Part of a small language model's weights: normalized queries and keys.
Each number is 500 + 25 x the weight over its row's rms, rounded and kept within 0 to 999. Layers, rows and columns count from 0. Numbers have three digits each. The size before them is the row's rms in percent of the matrix's.

# layer 11 attention value, 192x192, rms 0.289, rows 36-63, columns 0-63
099:495561526480516493535448511507481517537526521545463446467499490481491486507487509491507504467535460526523511563495479511491481460518518475548510468483489505537516494487486540515555451490465516
103:484494506489543513511526502539467472503445482491475511532543521549524487525502540464502499548513509513505501500498451505506492561513489491481492495465500521489533484498514528512506495524457514
098:495516517468534516502473535525502464477479507498517469476489525503510552589491465525514501501526529498497461493478500510524497501509533479552451513522504519475508448528488496493502479500493499
104:489477502458516502462477483547518514517498516459486482507539516495530534511476488476485534548447486459485448477489500512486514463502517486526499507520506485519459545443525509474462509454508525
101:521542495511524467495474503516545529534451519496522510490463510500506507480524497533475474472543511490507460501509489484521507482527507486456480505522502518499501504523449465502539496473535486
096:500444492498513519504523485499448480496495490470479484460527504514489518457461548525492526483499493523490515487524517511476516506526508497486472478509497477488508462544469530482452527556502486
107:496496528483511529488489514477536492468461491524473510527533450516483480492459490511485513546489489490486523468500470476505533510478473481510467503521490526453494489487479517515482462479527497
107:511499529531481505531528513486487491517505519513533472512492440540539562477454504464510536459501500520513461495494517505522483508492494491483509488466487525494483479515535496461515492483452477
099:538494517513493512474507478491513449478538512490489506504508507503546541507529496452496532465525547485504478532524488476496546508498507462528455525504488505476503497481518522489496444504478497
104:524503474464465449494544452487519538489511523478450509509511554481488499475504500472508532471508496474506543526490512563522505497543518481516526509513509487498546472481509531476479508471528545
103:487511533541477487497529541468469499519532489479498490517488522520508536473480475496518487500521532529515544496523523541496511492483472493452547476492489509508478537519480492502507460518519551
102:501488513494516498531532519483538513470492496528515467493495487518517464504522483461470491501469539511508495509516478480487516475469474497515497476525500570545501515532519540494483497512505467
105:562529506504490471489506477519502516550521498484516479482508479479537492519497516497493476454494505528521502498492540490501457572523497499482508499497497501498484508536475482501459468569494473
109:449471538487515456504517479490456515501454479491477472536472565487502464522531485530490480524476499533529483520487459481495486529569529532509472514495543513492512495504483458501510491555493504
095:544490518498528427496491469536507484463521471501485496565492537567542522466508527518467520492527486479504512465561499525531499472528502498507462492534521484501462491511482551469526515495503557
100:540502507529493488495501588471509470487506503468523499518465485519502508465529477500515467473513475483501493473506506525486550479500503494508521478485495496461523545517500491478524527500495540
103:507482512527546525501508496496497471506538494526473505522485488490527485523501471522529488521495504469491492466478490512501469501520484519521473477515529519515536493475511453518507420473455520
095:565487476482496516537490461498461489512534511491499500465481494454497513488494513528495504485481538513500526467505479499508440533546517481522484526546537500499560468433518500551547517562514489
097:521497511514507513502484501570501480493463479494529535468493535498526529510518495474469531478481512508448496525513498513504451521482535546511473500474470537489482496446500514500545466488496484
107:496527497465521482460483512516518522476462458482509519460505519479492474540483480521455514491496542477508494516512439512502523528519535501500533506529482483522441483472499500544450520490520448
096:523526496494508526492503529493462483498520465495513493513488507558486491530522507512479516512522464463427554512532472484479516508508522483550528454446463504501457479521488456518483499507467475
101:523510474466518514507495478471479492497518479485560564504534504526517505474472475472601480523518519468483495531503475452520499516500494526481480513528516472538494488483475493486516483498514473
101:529457506473501474491454524505507543449484507508529457528497472515532474473510518529557481469519497460487526487526549494475534493518510521480483474502488539490515505546511508485566477492549476
100:501530526462472547502482540540513500500505504547492522439489463444522507520481505532510517468491491546514477516514512515520497465425502526505488493488509512501530493494478496529482475531508454
094:551484467448508520506458522448496524478463505503563502536467506479432499489498504501519507505501524526460452451517499469522491490538525533482475542525507546513515526486507485499513481516515523
103:533456487462483493474490498516498467488501495538442532543526505498492491486480523469441499555527556492511505545538465489491530490515461559527475496494525511492527562501466536514478473481484511
107:519531510482452485536483519496474527511543500440495503486526502493513530511532542513495520463463520527510439492494460523461465506493537499512480494492511504491523538519516482508490522474521494
110:515487499499485498462549496525479543518502512451482475522448538499498527492531500476498487471495524496500456495450531473494507471475491496486490516520513489478491500477473522467493479491505452
# layer 11 attention output (transposed), 192x192, rms 0.274, rows 36-63, columns 0-63
092:522469467503513495518521474436502510522500513507519511483461520530535484489491535492491505481533508441485497439491473516477499489519480483449472473488484500526478462493458522520525446511465500
100:491474485507488520514462530495506503527523465446511493471519513506476465547503460501515489517463539467503514512496464510479525489507493492483493470486541513547492497506549489488510483466465551
100:503487494506467490495522507514508501510489476488541535500541501459499468497469486483484497472516510492469516494511499482469504480492511508536527473506492527525489520520468481521484483451476480
104:468521488468487490514508474464517501516505506461495548451482493449494450517507485481474480496487512527470521546510487505548502513520518489528483484497491510469495512535487518526463505530548472
108:526478508555446513496523501532485515489522517482536484484505524506465525503511522501498486519532474520537496487437494494493450490498516481529516527511474493502520516487475489536475524514509484
097:517484493546489515481457515483520489557485516540498467525481508491507475487518464530471517502520528537523511445465518472507514536484519495492489500519516486500507525526520469555525492464514533
100:477529489492502493474505497484531479524514523529509481490509540514530506475527541492551524492533492505463490468541469494472575529481533503477533445552484512484494432511548477504506548448523472
102:462484453490529516519504510506506505480488479473532505485504554463525521463513481449523510545474520457520513496471511467480456483488530492520502522457503491502477521511443516528483452508553478
093:522491506470512544468510470479486509497506502475517506526506510476490498490469551537541506513477513503484479523499530487474476500469525533518522525496507508531486516459560518445500501507499517
100:462465530515520544475529506480472486486494511546463471509511506499504478564487521523479472511477446542493465526503502458517510490457510532503494488514531525507501496492459483517491528514474490
099:554487454525533482496485529507488488498549500479488507546484483490523473502466526470484536491478507526490498490496504513476555501505467502493482519452498470491516496464492508484521470503445521
103:494460531475520496511487500474479503510506502455513541525489425551486490520523526524535505463503524496467524459482473463449491517462446501494536544498480473467517495526536502543501507499571495
098:466505497459486542487501468498513477509466544474489476517504480462515522490491488491496488489525485500507535495492499489508501467470474543455475553495512505521468530473477489529496545476531467
102:520497480527497496474500470512505486494508514526487455506493485516478501467507556526543474483457510539468503496496519507460508497470478441498501487416479464515491546514517480523499508481466550
092:525469502514493511512538462477485502532474499464524538451466440474527541487515511523512518537476521488508473471552469502487496481494500520487496512490524468505497463450524494498495499512493512
097:471534477503481500529504445537543556470524479479543491519484472510553536493483487491477497481539517493521492494490545520508511464530499486510503486534524513519509489474509507468539454504501508
100:522521472541468467521499467454510523515543510476459503537548541534513494512500497489480526517456496501509527511515516474517533499515481513483468525488506507459482511557479471459478511505456512
094:466527494502499447497465504520493489506518525518510485496541514492450505485529446483489529509527478516512491528485537506558482518492499455510480491515456501496514559557504503511478506501521535
099:465506542519539523513555484541538468490504478479498542532497471474544486504498500513550519497519501494483538487510473453500478497510512528490519546518473506452482499475533497487469514486467494
097:526545494495485505502491534510499502479521512490522503477525525486451497528504466516504526541517461507443494463505472510505483520476510532487479512500508488455511527453499484501504514510460523
102:475535466498471482494493464486525498495471569459534514501519541494487491532502478515499503519497456503478474483475503497508460496512505531490467490511480507473506498491518534449529511494470507
095:508478500522518517515522499529475521463488544523475494532475500450497474473520459492528549517536494506487478494507472509527512516483468517490480468491480466414510529488460490536480490522484515
097:483533547507453502523518470501517502489478451465480537498484506512526529493479511465478511513511468503483458488465462532501499489499472442451553549504513522502490479508506476506484476479501495
102:526516524490510521491503481521488481500484508557519489560502473485498508467531493471537487459504491449482528506467469482493458493530528527489476509563486509501483507485470466475468514516490412
091:489503534504501485458479455533526525512526449500471520498506535497448485465525497514435536498529496498481510531489515557493492482487469535545504562519477493447491523540487514517499517497480517
106:456519537540479497513468513470508491512537533489483507458428460525468503487481542516549496502468487507503484500462495542518515477503497468511489500491475508497500477501505467494538478497491521
102:485483528497520539528494494476509547499506485494497518510459497455503495512516499508474509495531541482511515466471538489500487441521515491520497521548472529505465529509513528493487500482495518
102:518536470490472503497509507511481516479518475522494518505558489541503510464458511507519488461494508518477544467490483529573494510506492486506474478513500464464494505546509476482491534526523550
# layer 11 attention query, 192x192, rms 0.293, rows 64-85, columns 0-63
083:507499562517477521501511485490534507515508529518514501503539546497457512479559475479505498507467483513532523517487494485504497507491491478524492514515464504488509528521464514494524495449536541
091:505489502463522507496533511505503489480559504511530473467516462530487527524508458490468559495523471487468534516542470532510511541470538506528507498499500477486470459483510506502503474533490528
101:492501457530495562474491462471497520531522501540494529490458489518518467502483454490480507518491512509499495481528508538479510482490490511497451477490534509460496493513500483537472510519456479
099:525490475460473515448510536473502560437468439522470547543475494492546473477492520533491494478509499497505505517490486519485478472478496501519489502503472491464497527517480496536501551478573462
090:537519491486519513506402457496508523499524492519507496505513464492493504486481475500487511483448516509507482480486525524498471465479544510461527504504518494499517486471490462453505521475461506
105:553517524555529496492486497501501488525540487533480522488478473508521479494526444496494497519543456500492436503481478507487465524474463527515526498505521468507467495499462457532487465500523508
100:491514473485483533491539525535530533526522503562477465481495513483530468477501537506453478491512475481491494503506500505492492509493472523532499494516498469491515518502518559470462485485530509
099:488472517502509474507510517512477451510461503475529531509489494542531492527524467506499498464490509496461464479521504504479511531495470544510511490454519489524484481512544551480445476469502525
101:508455499502544547492494488510440517509489531526527541524452491504464500516458508515480462482499518498498508523511533521508464534522526489515540518504546490461498495520507509518510467500487551
084:511503455504466495521503507454478477465488484486484484524483470481490470493497444540444538513516515507492506532479497535526535495499457508476460500480513488529484482512502483488478483514458478
115:502542490509512474527510540504487514514507484495454496506506501540469496483507492480520483484494463492530492530474522471487513503463503520442469480464531490488522535538499462516463493429516460
108:531478478472502463488536540484526536511509488472493489455526485468504510536443494526487552520507510532471511484462480511520514471505517526512477435533530462485516481557476479503505518489477481
113:539510525481499548477505490535478515548514493503494452467531508490504540472522467505506490478502554472515483511489539478495501531543516502541514475505520510492469522485504471518515477499535511
114:530527515519494516485500517491491552518505512547549506521514522513515499462490519435488503475478509509498457517484508521521504530448504477485468514529511546526528537476486484531508512488486532
104:460489470482447423520479502530486502473523466487464514505503436485539492469494501531472492475505519518515503534505466557495470506490468493526521450515471549510485505506469480522484545516543480
108:471486507500478494471497491503462471493530528494482455476501512517533502498527516540505502496515468508496518482509493496485478469533497517473480525503519480461499522499462507548481498503540527
088:488482436487505483501513506486453491497466484513464515475474450492522504519447491538534514462510510483469492477520508507499500481508492514517504484499538472497465476478506479532468516523456479
078:503509519476481506480497464516527457503544497524494517492510507505482515479518498476510485591498502474457510512531508487495481503513526515519539494493525542501577491487473497529503490495503510
075:504533528517509488519517516460495515513501503498535484489508514547508510517536520464495501494526500489517550537483497475513526562444491496515485507492483502493481524513523513465534474486546508
083:497533463489516486509475503487491473465511472513536492504483456489547530511495540475526475516502523507503482499516467501526530514510486543481508497485527489479524502486490462497472494501460469
090:477489469516489507463507517512487496512484490497485531452526481442445514529468525552516511591507520509506450488493533504483503461493466500542541499515544493511514481481532508512473508496479469
097:493486518491511488461487475475541514492508527435519453517501509500469521511519524490498502493465472488497484509524508546535499522481506508518520508492501436515472511497478519463506483532513522
# layer 11 attention key, 192x192, rms 0.284, rows 64-85, columns 0-63
116:497532556510482503517503482519517528522504516467527512512524501522519508511535509460479503496485533494512504530494486496456495506506534499501520494489460510511495538491467511482512478478508523
091:473500491502507508551493517510480460515490505505494488530490508531526519494520478480499501509485543512476478497470518504484563488500486487523516471515446469545487515458515576461492487474526527
110:492476470452540474520504545498495505453501467474497529526518487457520465512489498501502555472485544522518469530457493453520462480532502457468460459499519529500518494501534520513508491513497540
103:517501476499533532472547510506549510494492507537489525489502479459502503500468494473521496466508497532499473473494464497482478469491507495495496485568535501493495510493506495518513499489480499
095:500497521487521499517512477470441533500489486501454504529491490440503520500526449549489481469553480510476511473506508502547525543473483494498478525526506505528464502526525453532519504497512467
093:502514533537523490471507437517523487502461505496459495547513504485489504482558490447467471489493540482487518472467538473489486466502540485458434493512516539496542491511466454519507518483498501
105:497494494507500497488500509494530450424488511506541506487460481499469496487503546511507464477486492534499489516524487507497504528497538510495508481500492521499504485463486483488447521507475473
099:518509497506461525487508494509506514494490528498525481461500545506471498516472485465509514527549474527501503475521482498531495484468512447486509513490470537463515532531515524493533520491507503
110:535504473499495478499527504445481499485500466513457522503452508488473522475507538462497533498514482523491497523528527518535487496470510516495501528547491510497504468522560499505497507478497523
093:540538540522463512502481483544525490507466473468487515489512523508499490488452488507472500502489472489482509503491479495473454489482573498482529487507476504501494497497504539488498461432494509
103:549455529493501552478508524556402501514506518501492505505489525448504528491476557480489504462502523497498500502510506473512483493510505485494518484509481487475549501500510511502466477491522500
097:511496530479497523531501492522509513512501508446502540559523517492510502464566501463518462522464528535506502519507464469491539491549506503509462493489461461491516507461486496524484476493553499
111:477487518491569533494459495475462519485518476514464501504468529502478512511454462517535536496495470497500486523520475502487506498468519465480485513531496487473488498507544500485463470507494506
101:526464500476508526471514483505514503424485489490464465454496487508479504461504508517487479493523452521454520464448473486478509474510518485462496534489528482469507499536570473538534511479500494
097:524496483556540542497473520495482521474472490496508483521477498469525487495529526451474538508470537492488504498461471481474553556533559474512523540502494484506499473481493493488474434470551511
101:503493467502514490503515532506497487496501516512532526493489527427499511511491460516530535493540517463513476490498517480507492449497497513496549478516508540532507553489538511473489493511533520
088:516495525481520512527506522497509522541508490477507480499528507530522492482531463507489478516500508503471521515469471465460503530494494486507480488471462485516480479493457517502507474506554522
095:512505522516451492522499497513540511542505518503540481488552540495486480506493495478500488524497503523533504491486510470503532497476485495525532510499501471488496504460433487488516466496539534
089:491516516515492490497470524567533532502495538506500496487559510503492503521542487529491485517529478497545498502499493482468486489496522507502479528455484530503496516500498509520509512502514511
106:488467485494478488470548492502512474470536468512492482480479464455472480513460512520502506502501501524522489468522522514511518460503500512486478492510517482456479511532510470488505496495509510
097:521514483476509537533519525454488489460474485501482518485495481523480507492526540473479456467440525482511499525453468495519512477495455459452504494531522494503490498491484497486503518491488521
098:502500475505532515543481498530492478475488545477507514502504509471497476481493517489502528507497438509493475481466553500507452496481503512522507545498472483532519502527526509479477494503505444